Weights of a small transformer language model: no biases in attention or MLP, 1456M tokens.
Each number is 128 + 32 x the weight over its row's rms, rounded and kept within 0 to 255. Layers, rows and columns count from 0. The size above them is the row's rms in percent of the matrix's.

# layer 4 MLP gate, 1024x512, rms 0.079, rows 617-651, columns 256-319
size [ 99  94  99  97 106  98  99 101  99 102  98 107  97 102 102 102 104 107 106 104  97  98 101 101 104 101 101  97  98 103  99  97  99 100 105]
[[171 102 116  80  79 179 132 148 182  95 113 130 139 118  80 157 134 197 111 193 123 104 121 107 146 151 109 156 135 136 166 123  73 127  75 187 156 158 101 126 160 144 113 140 154 120 125 105 157 154 119  74 111 160 151 189 138  99 127 126 116 133 107 144]
 [144 159 105 165 193 175 135 162 128 171 100 106 133 138 106 155  84 170 110 181 182 109 161 109 113 165 115 126 184 117 206 173 126  81  97 108  71  68 165 151  89 176 112 188 167 115  60 121  74 179 140 108 125 145 115 103 148 130 164 177 115 164 125 135]
 [ 89  79  91 102 125 123 149 107 101 119 147 151 115 112 181 157 109 130 110 111 150 137 161 139 128 154 197 114 168 117 121 174 145  64 132 102 164  99  77 167 155 109 206 114 171 194 117  98  98 149 128  97 121  77  92 162 131 106 132 159 168 112 114 124]
 [ 79 163 113 175 103 144 105  69  86 102  94  93 109 156  89 150 123  83 138  79 128 106 121 135 123  96  86 107 109 139 100 116 128 173 105  76 118  83 135 185  65 127 106 143 101 116 117 101  44 133 118 146  81  86 130  52 158 163 100 133 119 185 192 116]
 [158 153 132 176 119 125 140 114 136 136 152 167 164 135  82 149  98 140 150 133 137 144 172  43 189 161 126 105  97  92 150 136 148  86 119 140 127 128 115 168 109 108 173 158  93  56  91 154 156 172 113  81 171 152 195 187  84 112 112 143 124 130 163 145]
 [139 108 174 103 141 146  99 127  94 138 173  91  87 102 156 141 143 117  81 138 110 119 170 117  83 120 124 155 195  81 173 114 224 156  86 144  88 134 119 169  98  88 130  85  88 124 147 157  81 135 162 165 102 146 114 144 163 133 117 131 172 111  99 102]
 [159 167  96  44 125 146 143 118  96 127 101 124 109 140 155 119  96 139  73 102 115 169 141 101  82 148  74 153 149 106 119 126  98 147 137  73  97 144 148 162 186 135  80  67 147 106 137 116 111 135 169 136 116 140 131 105 102 173 193 110 104 150 161  98]
 [124 148 117 150 106 117 146 158 200 129 156 194 141  85  95 135  79 113 141 167 144  49 136 178  94 141 112 117  90 142 116  94 255  77 119 165  98  84 115 125 119 163 148 115 104 183 136 102 115  61 135 120  73 159  75 162 141 131 160 199 125 192 101 138]
 [154 132 106 103  91 147 138 130 124 106 162 102  69 111 150 160 134 123 164  68 126  59 138 126 161 129 145 175 152 143 113 145 163  99  63 150 146 123 108 155 109  99 154 197 171 140 135 110 124 120  87 109 117 228 172 113 172 174 145 111 161  84  77 124]
 [145  64 115 179  97 113  74 158 164  88 144 148  82  97  81 173 125 100 104 118 139 141 128  93  87 123 160 177 113 128 121 106 194 150 123 139 149 184 101 155  86 100 149 175 184 151 128 126  73 181  87 161 152  64 132 141 139 128 122 128 170 123 139  85]
 [123  72 125 165 176  81 117 116 167 102 135 147 107 151  88 105 138 114 101 119 111 147 232 167  90 129 135 106 210  72 125 181  98 147 140 119 127 126   0 160  34  99 213  90 160 140 127 123  83  96 101 128 100 124 171 113 114 134 128 171 147 182 118  98]
 [ 91 167 121 161 138 217 160  89 147 132 147 140  57 101  62 116 114 179  79 137  94 121 185  98 153 113 118 107 122 129 139  52 129 145  94 152 149 108 142 160 155 140 108 140 101 134 112 145  76 150  68 163 152 144 151 137  88 194 184  71 124 164  93  95]
 [139  50 109 139 139 170 115 150  55 172 150 158 178 158 121 168 142  52 122 121 167 116 123 203 103 162 120 116 163 102  84 168 130  94  97 122 136 100 134 152 114 157 144  89 112 115 105  71  66  86 167 151 181  96 108 101 127 131 174  90 159 114 110  75]
 [118 161 118 130 171 180  83 126 166 114 127 142  97  76  95 125 106 157  72 113  93 131 132 159 163 104 100 158 100 134 182 140 154 147 111 132  88  96 137 160 129 149 128 123 134 145 122 175  99 108 132 155 166 216 148 122  59 105  89 108 159  41 104  57]
 [150 165 108 124 121 165 129 163 103  82 126 183  82  89  93 123  90 134 182 101 116 158 153 139 167 118 155 109 163 160 176 184 113 140 173 175 110 121 108  97 127  51  81 184 189 154 114 179  87 162 107 169 112 112 134  86  96 161  49 171 167 131 135  72]
 [195  77 125 130 137  93 138 177 147  98 165 140 213 148 172 134 155 189 137 116 133 174 143 103  86 155 155 117 184 128 113 191 174 129  65 196  67 118 148 178 110  78  98  90 166 121 109 122 168 114 170 123 139 141 130 120  99 115 100  93  93 155  89  73]
 [131 120 129 190 153 112 190 176 109 149 102 120 184 136 151 139 117 167 138  78 167 103 146 163 117 135 161 128 127 107 120 148 126 106 137 169  73 191  99 148 184 102 140 162  81 128  91 109 141  72 120 141 101  77 213 187 137  79 113 136 187 125 138 131]
 [ 77 136  89 110 113 121  99 129 111 140 147 108  84 113 103 124  94 150 182 159  96 125  98 115 166 116 161  98 170 134 177  97 152 152 135 127 126  73  63  94 114 119 101 151  96 145 140  61 112 154  99 143 140 155 125  80 165 163 120 128 122  93 140 125]
 [136 118 117 181 129 123 165 162 100 109 159 150  92 105  72 125 147 117 170  68 132 145 160  82 133 165  88 156 103 133  92 212  87  35 113  72 200 137  92 106 159 158 111 165 153 154 146 135 134  60 146 151 142  82 168 127 129 108 107 149  80  99 114 163]
 [122  78 132 166 143 176 174 182 114 181 119 133 146  81 110 128 127 148 103 111  59 127 125 161 156 124 171 147 111 128  82 201 217 109 157 117  78 121 124 148 135 154 161 106 156 115 195 100 145 169 116 105 140 166 153 159 111 110 129  84 140  86 112 136]
 [ 89 128 144 106 118 153 156  85  78  90 107 132 112 150 114  74 114  90 158 113 119 117 109 152 156 149 104 101 124 154 161 129 168 145  72 128 154 142 101 129 164 169 163 163 176 156  97 152 125 103  87 125 100 134 151 160 116 138 157 127 174 114 100  88]
 [102 164 120 111 102  97 117 155 228 106 180 109 116 178 141 150 139 133 133  99 102 143 106 111 125 128  74 109  98  44 142 152 141 166 132 181  96 194 127 122  96 106 117 171 134  89 171 136 108 111 146 150 142 110 117 100 123 149 113 168 125 181 113 117]
 [ 85 167 131  50 139 104 115 112 198 142 164 135  92 108  93 213 144 163 168 174 127 156 130 130 148 129 124 131 108 144 116 171 123 135 178  72 202 139 109 181 151 127 107 117  86 176 115 180 175 109 103 154 107 131 110 114 112 164 144 201 127 127 115 128]
 [121 112 117 100  92 106 158 174 101 146 141 202 168 157 116 167 107 133 125 107 150 117 154 114 114 103 105 204 111 159 218  90  72  85 168 144 124 190 138 174 111 119  98 162  88 212 166 103  92 130 147 131 118 166 101 135 118 167 124 142 109  91  90 164]
 [116 112  24 110 119  79 178 111 127 117 128 136  95 144  77 147 132 120  95 114 127 122 153 100 139  85 187 180 110 159 162 140 148 151 159 187 163 137 132 110 110  65 143 137  94 123 158 132 127 108 149 182  77 204 156 105 127 105 156 121 143 168  91 116]
 [109 140  60  47 118 105 173 125  88 111 139 154 129 114  75 156 195  81  96 140 155 114  76 130 142 126 173  92 147 109 148 162 119 136 156 130 165 114 120 119 190 178 194 127 164 173 129 129 138 119 152 129 102 153 150 146 125 149  85 144 189 100 118 132]
 [135  82  94 168 124  84 170 129 123 123 117 180 168  91 137 171 126  90 125  96 114 141 121 172 129 169 113 148 117 157 110 138 142 143 134 137 135 174  98 123 118  76 151 209 142 130 174 129 105 167 181 130 117  96 109 133 142 134 118 171 130 115 138 169]
 [ 73 115 120  80  88  99  99 141 127 157 122 111 129 164  55 130 163 133 120 108 128 120 111 101 115 155 158 114  97 150 123 148 139  95 148 192 100 102 119  84 125 121 166 109 104  78 201 140  98 146 143  65 129  80 133  88 100 154 134 133 139 129  61 123]
 [ 95 142 126  57  92 170 124 127 141 160 110  88 168 142  92 187 173 126 113 141 111  88 120 111 198 107 139 139  81 121 162 113 145 100 150  70  75 100 137 115 108 137 163 146 112  72  99 116 197 124 115 100  62 134 137 199 165 157 152 137 158  68 136 124]
 [183 146 137 189 126 130 164 107 128 145 125 125  89 190 131 111 149  86 150 103 136 132 128 158 122 138 119 140 103 163  75 105 163  98 123 121 140 111 158  85  89 123 126  74 124 139 138 138  81 165 167  72  55 149 128 148 103 100 157 112  98 166 131 143]
 [128 118 171 151 106 135 126 131 170 155 163 128  95 107  98 185 115  72 144 122 125 111 117  83 128 131 109 118 139  72 141 112 134 101 127 119  65 155 157 146 171 209 110 121  99 125  96 149 183 114 131 137 137  99 165  82 135 118 184  89 164 124 110 136]
 [107 109 171  68  70  99 116 122 128  95 167 155 168 144 122 128 168 121 173 118 135 100 101 155 138 110  99 141 151 193 126 102 157 120  92 117 165 111  51 104 185 127 140 161 153 164 113 120 148  80  86 134  62 119 128 129 146 154 164  99 156 161  89 134]
 [153 119  70 151 105 149 111 139  98  80 125 156  79 169 123 145  93 134 108 133 117 113 160 100 106 158 198 131 187 121 107  80 143  79  74 108  81 108 148 150 176 129 169 130  83 208 118 129 100 121 150 151 187 180 154 179 149  99 127 130 181 116 116 107]
 [131 105  87 176 114  91 104  63 134 132 104 130 104 121 126 147 170 138 142 120  84 120 181 140 106 143  89 159 159 145  89 149 127 106  87 116 142 124 109 160 138 157 112 141 129 117 205 198 123 107  88 152 111 114 167 131 160 116 127 171 103 126 155  94]
 [ 94 103  97 128 127 195 139 151 158 121  76 183 172 118 126 130 121 155 145 126 136 162  93 101 179 174 122 149 136 147 168 163 121 123 133 150 117 173 101 151  98  88 151 156 175 122 131 148 106 150 148 119 109 102 161 127 176 149  93 145 101 221  87 137]]
# layer 4 MLP up, 1024x512, rms 0.0838, rows 617-651, columns 256-319
size [ 96  94  94  99 114 101  95  99  99 102 105 112  92 102 107 101 107 109 104  97  91  94 100  98 102 104  96 103  98 102  99  97 103  94 102]
[[170 149 138 101 148 131 171 125 163  88 123 154  70 168 156 180 170 115 106 135 179 151 185 140  88 126 126 160  93 161 185 183  72 129  98 144 201 135 140 128 131 183 115 140 129 169 156 115  76 105 148 183 167 123 139 138 120 104 135  92 101 140 173  91]
 [138 110 151  80 105  61  98 101 157 182 134  61  57 153 169 158 148 174 177 125 148 161 140 147  86 113 127  93 170 152 168 141 212 110 198 111 123 138  95 106 176  72 103 102 129 102 170 192 152  72 248 118 109 132 142 149 123 118 104 120 119 160 215  97]
 [181 156 129 143 146 125 104 115  52 138 132  92 145 135 135 123 125  74 136  10 151 147 173 128 138 162 180 121 147  97 183 151 130  99 114 104 153 145 114 123 167 111 144 132  97 109 129 174  85 102  91  44 180 148 130 186 136 127  92  76 132 171 138  87]
 [161 125  87  49 127  91 170 200 146  87 122  98  98 152 182 122 118 137 119  80 160 112  96  88  73 121 107 134  98 112  31 130 109 115 130 117 133 192 148  72 111 166 142 138  94 139 146 143 123 123 119 132 147 149  85 121 138 183 112 133 136  70 131 114]
 [133 134 111 148  74 174 141 180 144 150 133 126 144  63  98  93  57 194 119 100  50 157 176 101 135 149 174 129 117 106 150 139  86 116 155 154 142 149 146 141 115 123 135 100 163 134 126 154 140 105 177 133 111 120 113 186 165 161 115  96 104 101 150 165]
 [155 183 193 108 141 141 137 157 130 128 176 109 111 163 129  72 109  78 174 101 156 147 115 149 155 126 131 132  82 151  95 137 158 188  82 110 164 129  80 109 117 124 108 108 172 105 132 142 175  90  84 182  92 103 206  87 111 163 125 119  87 126 117 136]
 [105  84 119 133 124  88 132 168 193 157 135 122  86 144 119 101 170 187 154 118  75 142 122 141 129  54 173 111  95 141 121 102  69 184 123  96 157 102 126 142  74 104 152 162 127 119 132 129  88 157 106 179 115 158 132 106 102 111 134 157 184 114 151 124]
 [155 160 142  93  84  97 147  47 113 201 131 129 144 114 161 118 121  82 112 134 173 139 181 107 149 135  75 128 117 154 136 192 148 150 116 118  40 123 101  65  60  90 127 183 100  92 132 129 113 145  66  83 213 116  61 136 115 105 107 105 129  77 139 162]
 [ 78 137 100  94 111 164 127 133 115 111  89 121 138 119 157 117  88 149 109 157 154  71 188 122 117 143 146  54 113 115 115 135 165 128  65 150 128  79 101  81 142 110 143  99 146  58 102 118 101 154 158 121 156 163 146 111 161 130  80 114  98 119 140  90]
 [204 129  78  92 109 105 121 111 111 171 149 161  75  68  66 182 140 141 112 112 130 136 125 137 129  95  93 141 105  78 116 139  94 104 141  71 149  94  82 171  57 175 142 147 145  84 160  97  51 114 129 102 136 131 137 129 106 152  97 137 102 132 154  71]
 [143 170  69 145 132 128  85  89 141 123 159 116 109 148  77 184 145 137 117 136 134 128 173  50 100  92 113 113 141 144 155 125 140  90 136 148 149  96  77 162 149  72 124  95  89  94 151  78 144 136 100 117 144  68 152  84 137 147 166 156 147 115  69  89]
 [104 152  89  94 108 144 114 133 137  63  84 123 140 173 137  99 185 107 150 171 113 184 105 111 132  73 168 126 139 117 151 145 203 149  85 130 166 102 193  79 120 107 130 144 187  71 110 161 160  83 122 133 104 155 168  99 171 123 141 165 160 144  91 136]
 [ 93 116 145  79 118 174 155 150 119 109 132  91 193 115 129 171 195 138 136 129 107 166 108 119 101 119 154 186 131  95 146 132 162 213 194 129  75 140 160  87  83 180 127  93 145  90 104 138 131 136 120 135 136 106 118 124 134 115 154  95 113  98 109 121]
 [157 153 191 112 122 100 142 126 121 104 153 137 102 132  85 123 108  93 162 198 137 133 155 146 149 166 212 136 188  14 124 144 151 172 123 101 103 175 114 179 136 106 112  95  77 104 153 147 106  91 139 106  84  86 126 161 164  90 151 139 118 146 185 124]
 [146 143 134  85  95 166 122 115  71  69 114 124 117 139  82 111 103 115 118 153 127  98  80 130 147 100 143 121 111  52 120 116 100 124 101 149 133 124 111 103 134 164 117 129 110 133 131  81 122 118 136  92  71 115 147 102 116 125 112  96 120 116 182 136]
 [145 134 167 116 156 103 108  84  29 143 162 114 122 130 152  92 115 159 162 101 169  76  80 123 108 103 146 118  95 121 185 173 139 140  47 170 181 153  98 134 147 117  97 195 195 145 105  92 109 114 115  85  79 128 117 157  93  83 127  51 133 207 163  41]
 [129 212 165  41 152 186  64 121 151 114 139 140  84 110 107 180 139 123 148 121 123 124 189 105 145 132  93 103 142 124 152 114 119 104  96 132  60 144 167 128 121 135  91 156 126 125 141 122 106 102 163 148  84 129  84  76 131 133 116 144  85  71 111  99]
 [160  90 171 107 106 132 126 129 158 172  68 166 149  81  77 144 120 117 144  62 115 120 127 165  89 144 152 125 131 152 120  98 128  88 145 192 108 119 177 110  44  76  86 144 115 167  69 144  90 149  85 173 161 185  93 143 173  73 192 115 115 188 228 168]
 [119 171 121 207 104 131 217 145  91 115 137 115 169 122 153 122  88 162 119 101  66 145 136 148 114  88 139 106 105 189 184  89 126 141 150 128 142 186 183 129  85  85 130 113 115  90  40 116 188  92 198 141 187 156 112 110 147 151 127 131  96 130 156 182]
 [137 138 134  70 184 217 136 147 139 117 161 120 117 177  90 141 109 171 109 133  62 188 141  89 127 110 112 136 164 161 132 110 156 178 144 154 140 117 132 144 161  61  95 102 134 105 178 175 145 129  84 148  97  79 150 172 139 174 178  77 125 105 115 144]
 [147  60 132  73 131  64 143 139 128 132 169  89 121 120  45 148 113 157 130 178  92 127 143 111 166 120 132 133 115 122 135  98  93 129 181 110 130 186 116 112 147 150 121 125  96 162 136 144 126 123 128 148  89 111 214 159 103  94 142 135 150 116  93 164]
 [154 129 191 127 100 146 140 146 154 102 147 115 143 151 148 109  92 150  88 116 120 176 145 118 146  96  85 125 108 183 139 176 150 137  81 110  87 124 158 112 124  78 140 116 118 186 186 137 150 102 108  53 115 158 167 131 117  77  88 167  78 150  44  75]
 [148 109 119 105  83 144 128 148 175 160 119 144 125  91 176 143  93 103 142 136 182 132 151 151  83 129 124 133 143  97 170 118 129 192  83 160 151 124 132  82 142 139 136 108 102  88 155 126 156  98 129 150 125 185 104 131 106 133 159 119  66 110 100 118]
 [132 116 107  73 159 122 132 156 122 136 122 136 117 111  72 141 165 136 165 122  65 163 121  74  83 162 131 146 147 121 135  93 124 154 152  89  96 123 129 169  99 140  97 118 132  81 103  80  99 108 125 103 171 123 118  95 147 163 109  91 135 133 104 133]
 [152  85 137 115 157 101 156  61 169  77 150 123 135 121 142 122 129 105 121 130 141 153 105 111 143 162 103 129 134 140 123  83  69  65 138 158 138 143 150 141  97 154 141 164 131 148 110 114  53  18 124  86 160  35 135 139  90 129 142 124 109 103 115 138]
 [ 58 180  79 110 165 104 137 128  75 171 109 143 122  75 114 130 162 119 124 110 144  69 141 144 130 138  64 145 137 179 171 139 159 107  94 136 126 127  94 141 137 141  65 150 152  67 189 127 130 173 122  79 116 107 135 119 133 150 171 120 131 150  98  53]
 [147 123 131  86  92 127 129  85 191 143 111 139 122  99 134  84 148 144 138 119 152 185 112  81 188 157 109 100 189 131 128 137 134 130 126 164 100 101 144  77 166 120 156 161  88 102 140 162 176 159  77 136 106 122 176 156 157 124 141 137 100 139  86  92]
 [207 162 168 152 136 105 137 128 166 114 119  92  71  75 157 104 106 164 129 100 168  77 136 139 100 101 119  99 164 106 169 151 136 123 121  97 137 161 130 162 132 122 119 129 152 104  54 118 112  91 156 174 163 160  64 156 111  67 123 146 121 119 112 164]
 [ 98  62 173 125  54 110  82 119 150 166 167 100 139 157 105 132 129 126  53 154 165 146 127 149 101  57 125  95 112 162 162 147 128 137 128 178 141 137 178 114  94 127 129  96 115 101 170 165 119 147 169 174  95  91 124 120 174  82 149 176  93  98 140 135]
 [124 135 172  77 126 138 110 120 149 139 150 117 138 147 126 162  96 162 135 113 110 141 159 103 164 145 110  87 119  94 146 180  75 155 133 130  53  83 101 145 158 118 141 125 106 137 172  73 105 150 159 145 212 115 121  69 145 203 129 118  98 128 122 180]
 [ 76  78 136  93 110  63 162 120  88 130  95 128 124 134  75 178 126 100 157  86 104 122 133 165 133  89 106 106  74 172 109  72 172 108 164 106 127 147  86 129 127 154 116 134 101 128 111 108 131 156 143 115 107 126 135 124 126 171 135 161 178 173 147  75]
 [174 149  56  71 157 128 120 113 144 162 139  89 122  98 137 177 123 183 103 184 114 169 147 126 109 179 103 164  99 129 127 101 115 149 164 110 105 117 140 154 126  43 183  99 133 112 130 137  98 135 145 111 132 132 137 112 110 113 107 120 190 118  92 102]
 [122  69 140 114 136 113 168 102 101 191 150 133 161 145 115 195 110 190  70 147 103 147  96 177 119 129  82 136 135 167 110 116 127  78 118 102  95 110 183 152 108 179 183 186 131 138 131 135 181 109 127 121 117 168 115 126 121 124 115 125  81  90  96 143]
 [146 197 189  68  74 129 147 122  81 116 125  90 152 120  51 126 132 128 130 134 144 188  62 118 136 169 132 138 129 116 133 146 144 151  95  59  97 107 145 149 199 126 113 104 106  84  92 174  31 137  93  96 137 147 116 123 130 118 131 132  71 135 103 104]
 [ 58 154 104  88 109 177 140 149 133  84 111 149 161 142 163 160 136 125 146 195 151 128  94  94 123  89 123  66 118  83 181  68 134 153 167  72 131 131 135  99 156 114 162 166 141 176 149 144  90 115 139 179 154 114 112 125 129 117 112  54 133 140 167 115]]
# layer 4 MLP down (transposed), 1024x512, rms 0.0824, rows 617-651, columns 256-319
size [ 97 104  99 101 102  97  94  97  94 100 101 108  99 100 106 100 106 106 103  98 109  94  98  97 101 100 100 127 102 100 105  96 105  93  99]
[[143 112 119 106 159 143 131 104 122 111 126 127 142 132 156  50 130 146 145 141 124 151 161 107  99  78 195 156 102 107 109 144 159 143  57 204 121 122 123 152 184 137 145 124 124 139 165 138  90 119 122 104 169 159 120 140  70  96 168  72 104 122 108 162]
 [119 127 132 127 136 115 128 133 109 153 132 139 121 137 111 124 123 106 121 122 132 136 139 122 138 142 103 106 105 109  82 113  96 143  84 122 119 144 116 140 122 123 107 125 141 135 184 134 133 144 142 147  85 132 111  77 141 100 116 158 147 161 107 149]
 [ 61  45 128 128 115 164 125 110 129 154 130 103  95 114 102 125 116 119 106 130 159 149 117 149 163 121 126 128  94 137 167 134 130 157 152 145 105 115 126 112 143  79 163 126 116 151 171 100 116 114 157 149  66 118 135  74 167 104 133 201 106 113 163 104]
 [151 141 116 158  78 114 124 122  89 146 166 119  94 165 174  98 153 150 124 136  88 151 156 115 129  88 171 113 161  85 135 146 142 126 130 194 169 162  75  93 152 202 115 102 143 140 131 140  77 160 208 126 119 150  71 164 136 107 155 199 130 121 152 137]
 [111 165 114 145  64 102 125 152 243 117 129 104 164 107 144 100  92 133 116 137  78 180 185  53 124 125 100 106 151 121 150 114 144 108 136 131 130 149 133 158 156 100  92 104 184 154 146 101 155 142 168 138  89 140  81 190 143 160 124 107  85  79 124 163]
 [122 129 129  94 137 135 128  60 117 175 136 137  67 156 113 128 148 181 100 108 139 116 165  98 127 143 134 146 142 167 147  35  90 132 156 172 122 134 153 120 154 167  94 117 131 108 194 112 127  89  96  95 161 175  94 112  97 122  83 111 160 109 113 137]
 [178 159 101 172  68 106 187 116 147 131  92 113 133 147 122 125 184 179 123 124 161 103 141 123 140 150 101 132 147  82 169 126 137 150 149  98 127 108  99 128  78 131 101  72 121  61 127 148 142 212 109 130 145 129 138 140 164 110 158 158  97 135 104 105]
 [153 120 159 183 113 141  93 100 119  82  86  73 138  98 101 138 143 142 108 155  68 137 135 100 135 130 107 199 149 117 144 129 149 167 154 158 140 130 159  82 146 131 105 124 194 186 128 106  40 122 129 136 164 133 151 112  96 131 102  47 188 144 107 164]
 [122  79 146 122 156  55 117 146 116 141 173  94 113 155 105 159 106 118 117 148 112 194  52 112 149 103  94 143 160 113 141  78 206 119  65 151 138  90 139 161 151 143 132 130 182  91 180 125  73 137 177 207 119 140 138 126 133  91 176 106 152 110  78 143]
 [ 87 147 180  81 173 165 154 152 141 119 117 115 114 108 119 131 140 129  85 105  70 146  83 163  98 107  85 199 125 161 129 130 167 121  98 120 112  69 143 111 116 159 121 139  94 103 145  88 175 162 107 143 122 103 136 146 149 133 179 108 162  65 146 177]
 [121 135 167 119 178 115 126 199  99 116 122 109 201 103 117 141  98 124 138 124  61  82  97 164 105 127 153  78 136 124 153 129 137 127 154  80 138 122  81 116  83 165 150 103 136 141 208 163 142 114 128 138  48 146 176 173 145 150 134 115 138 135 123 123]
 [115  99  92 117 128 105 142  95 110 139 181 172  99 187 113 121 115 112 143 112 123 128 106  97 178 175 127 147 163 215 149 165  97 176 148 168  72 105  66 122  64 138 102 115  94 164 121 136 168 103 136 146 129 137 120 169 135 116  82 165  96 148 114 169]
 [156 115  89 147 136 128 131 124 129 129 135 106 153  96 136 157  96 107 107 142 132 194 148 161 130 128 155 155 163 108 124 124 101 122 123 145 117  75 113 148 137 173 110 140 140 150 138  88 106 119 152  98 105  71 195 124 104 120 144 126 127 134 135 107]
 [ 65 156 113 112 146 106 151  89 178 120 108 114 183 119 207 158 163 122 171 155  89 105 124  87 177 114 105 126 115 140 125 150 166 172 149 121 111 148 185 154 144 108 147 127 185 154 153 121 151 103 181 141 227 155 116 124  94  79  88 101  61 138 146 116]
 [126 159 197 132 141 186 131 104 102 114 144  97 174 129 158  94 124  96  84 173 147 140 145 147 144 141 117  79 181 123 126  78 102 164 140 203 185 111 119 106 160 143 124 105 127  81 104 101  72 114 139 159 171 105 109  44 194 125 140 105 170  53 182 141]
 [164 149 127 129 225 162 147 144 132 115 107 130 154 199  66 173 130  63 176 133 161 132 123  88 142 150 148 139 138  78  93 100 114 163 142 112 121 105 139 156  74 109  78 119 124  97 123 193 135 135 150 155 136  99 110 152 105 156  69 186 155 120  91 162]
 [174 106 136 146 110 112 175 134 126 135 103 106  95 136 112  85 117 174 121 160 126 187  82 160 167 136 154 171 100 117 115 163 143 151 123 171  72 106 102 163 123 143 146 156 125 168 139 150  95 159  70  95 127  99 107 162 188 123 163 146 131 128 167 231]
 [168 134 164  99 196 131 116 202 100 104  74 118  63 117 124  53 150 107 181 103 143 131  82 115 153 168 121 133 107 127 119 136 155 108 139 118 127 115 141 157 168  79  89 156 170 111 107  68 122  96 162 130 113 165 171 141 100 172 162 104 110 107 123  96]
 [160 108 168 148 164 168 153 170 132  88  73 178  87  94 123 154 141 109 132 116 142 112 170  88 114  94 133 125 138 114 146 106 102 104 104 158 166  79 118 109  68  90 107 166 112  81 110 177 114  93 110 169 108 120 137  81 125 103 183 140 139  68 112  93]
 [189  81 136 146 134 125 155 121  81 120 171 167 143  96 111  95  81 143 202 199 106  89 154 156 138 126 101 133 136 140  62 195 175 176 141 125 122 187 114 118 136 106 108 115 101  78 107 102 121 136 145 127 155 138  76  74 157 118 121 132 134  73 101 176]
 [111 178 148 154 123 142 143 115  94 150 102 161 123 118 150 133 135 109  95  93 139 161 127 145 157 142 109 116 104 145 127 148 112 118 130 101 129 163 106 130 129 132 120 136 127 144 105 133 160 139 116 116 151 122  92 136  97 134 136 104 182 136 135  98]
 [143 145  88 102 128 139 144 100 127 122 167 112  93 122  95 117 159 144 173 101 120  50 122 119 132 121 107 137  91  94 128 136 114 150 176 175 120 137 141 122 156 186 139 196 163 120 124 188 142 156 119 177 127 137  86 113  76 113 118 125 119 133 185 139]
 [105 122 138 118 133  82 111 165  78 127 142  90 155 148 184 153 118 132 150 145 174 133  94 221  96 152 150 170 163 126 143 117  80 129 168  95 134 126 138 114 109 140 144 133 177 151 138 101 114 147 144 152 133 185 145 134  88 100 132 105 166 149 158 113]
 [ 72 163  98 158 119  65 143  84 148 123 185 169 112 107 132  73 122 137 119 116 113  92 139 102 136 139 116 104 117 121  76 151 125 157 149 102 135 155  70  99 154  86 128  91 111 135 127 146 141 120 145 122  96 169 121 137 126  99 137 135 123 119  98 143]
 [184  95 171  99 154 144 133 107 175 120 133 172  92 156 110 146 132 110  97  90 148 187 171 120 149 128 105 198 182 136 151 105 136 114 113  97 160  70 162 105 122 144 160 169 101 180 111  78 123 115 121  99 109 148 100 100 114 130 129 112 118 140  90  89]
 [136 116 117  48  83 128 108  79 165 222 121 176  66 116 122 109 138 154 115 122 143 172  96 116 119 150 123  69 117 104 128 135 137  65 163 142  99 135  98 137 113 163 120 127  95  91 139 158 108 128 148 128 111 120 145  82  88 141  80 134  84 113 109 133]
 [139 161 134 110 100 136 132 141 143  97 130  88 108 124 188 132 110  44 158 106  77 174 114 138 177 133  78 111 164  87  93 151 108 115 120 180 163 112 101 138 160 126 182  90  94 111 133  91 131 131 139 140 151 147 114 121 107 125 190 164 183 160 132 113]
 [134 121 136 117 144 108 155 117 129 147 143 105 121 111 142 137 136 118 139 156 126 124 147 110 142 131 133 122 141 128 149 145  96 133 151 112 148 156 116 143 166 141 103 134 129 107 115 104 137  88 150 150 175 121 136 101 126 124 128 121 144 154 136 115]
 [ 89 124 111 136 103  98 160 167 125 107 140 112 129 111 142 100 135  99 146 118 120 122  86 123 102 126 116 106 155 131 128 158 143 171 105  78  74 131 153 126 178 152 119 130 158 144 131 242 130 187 145  96 127 179 134 150 120 156 153 140 168 111 111 141]
 [ 83 128 143 138  54 152 173 146 129 119 114 122 139 130 159  91 119 143  96 129 134 130 101 121 109 131 128  90 113 154 164 177 136 112 154 134 115 144 148 118 133 156  88 116 120 122 125 188 128 151  75 105 170 117 153 172 120 127  58 132 115 104 107 102]
 [155 123 151 145 111 143 129 129 143 112 154 104 141 139 133 129 132 120  82 120 153 154 137 188 141 142 118 129 108 109 131 125 102  59 108  62  97 123  74  98 129 131  96 102 165 136 126  86  94 112 134 141 134 113  94 141 127 140 123 119 146  50 128 124]
 [108 198 124 178 170 141 131 149 156 142 148 199 128 138 147 138 146 113 167  98 136 130 124 127 116 166 120 119 128  97 138 179 155  80 168 160 168 150  70  85 125 121 130 123 178 133 158 187 140 122 151 150 103 153 119 140 180 104 188 156 130 143 116 170]
 [ 95 135 151 110 144 116  79 151 135 139  91 108 111 135 111 166 103  95 172 106 151 144 139 140 100 114  94 114  63 129 113 122 111 149 155  92 111 132 140 108 128 157  65 122 123  86 141 102 107  97 138 126 112 140 149 135 135 135  86 148 151 126 162 133]
 [146 116  84 159 149  95 109 139 120  62 107 130  99 119 177 155  55 145 119 124 115 194 188 155 151 141 117 105 173 119 148 145 116 173  85 123 104 108 149 134  86 152 109 109 115 157 163 115 106 132 119 133 144 149 129 146 136 142 177 144 199 111 134 108]
 [123  85 136 127 145  96 109 135 136 193 174  97 175 169  88 158 151 156 164 145 103 137 146 155 133 146 157 124 208  74  95  48 144 147 133 131 153  87 106 163 144 188  87 132 108 155 184 113  92 160 100 128 165 124 120 114 177  43 196 157 110 197 130 157]]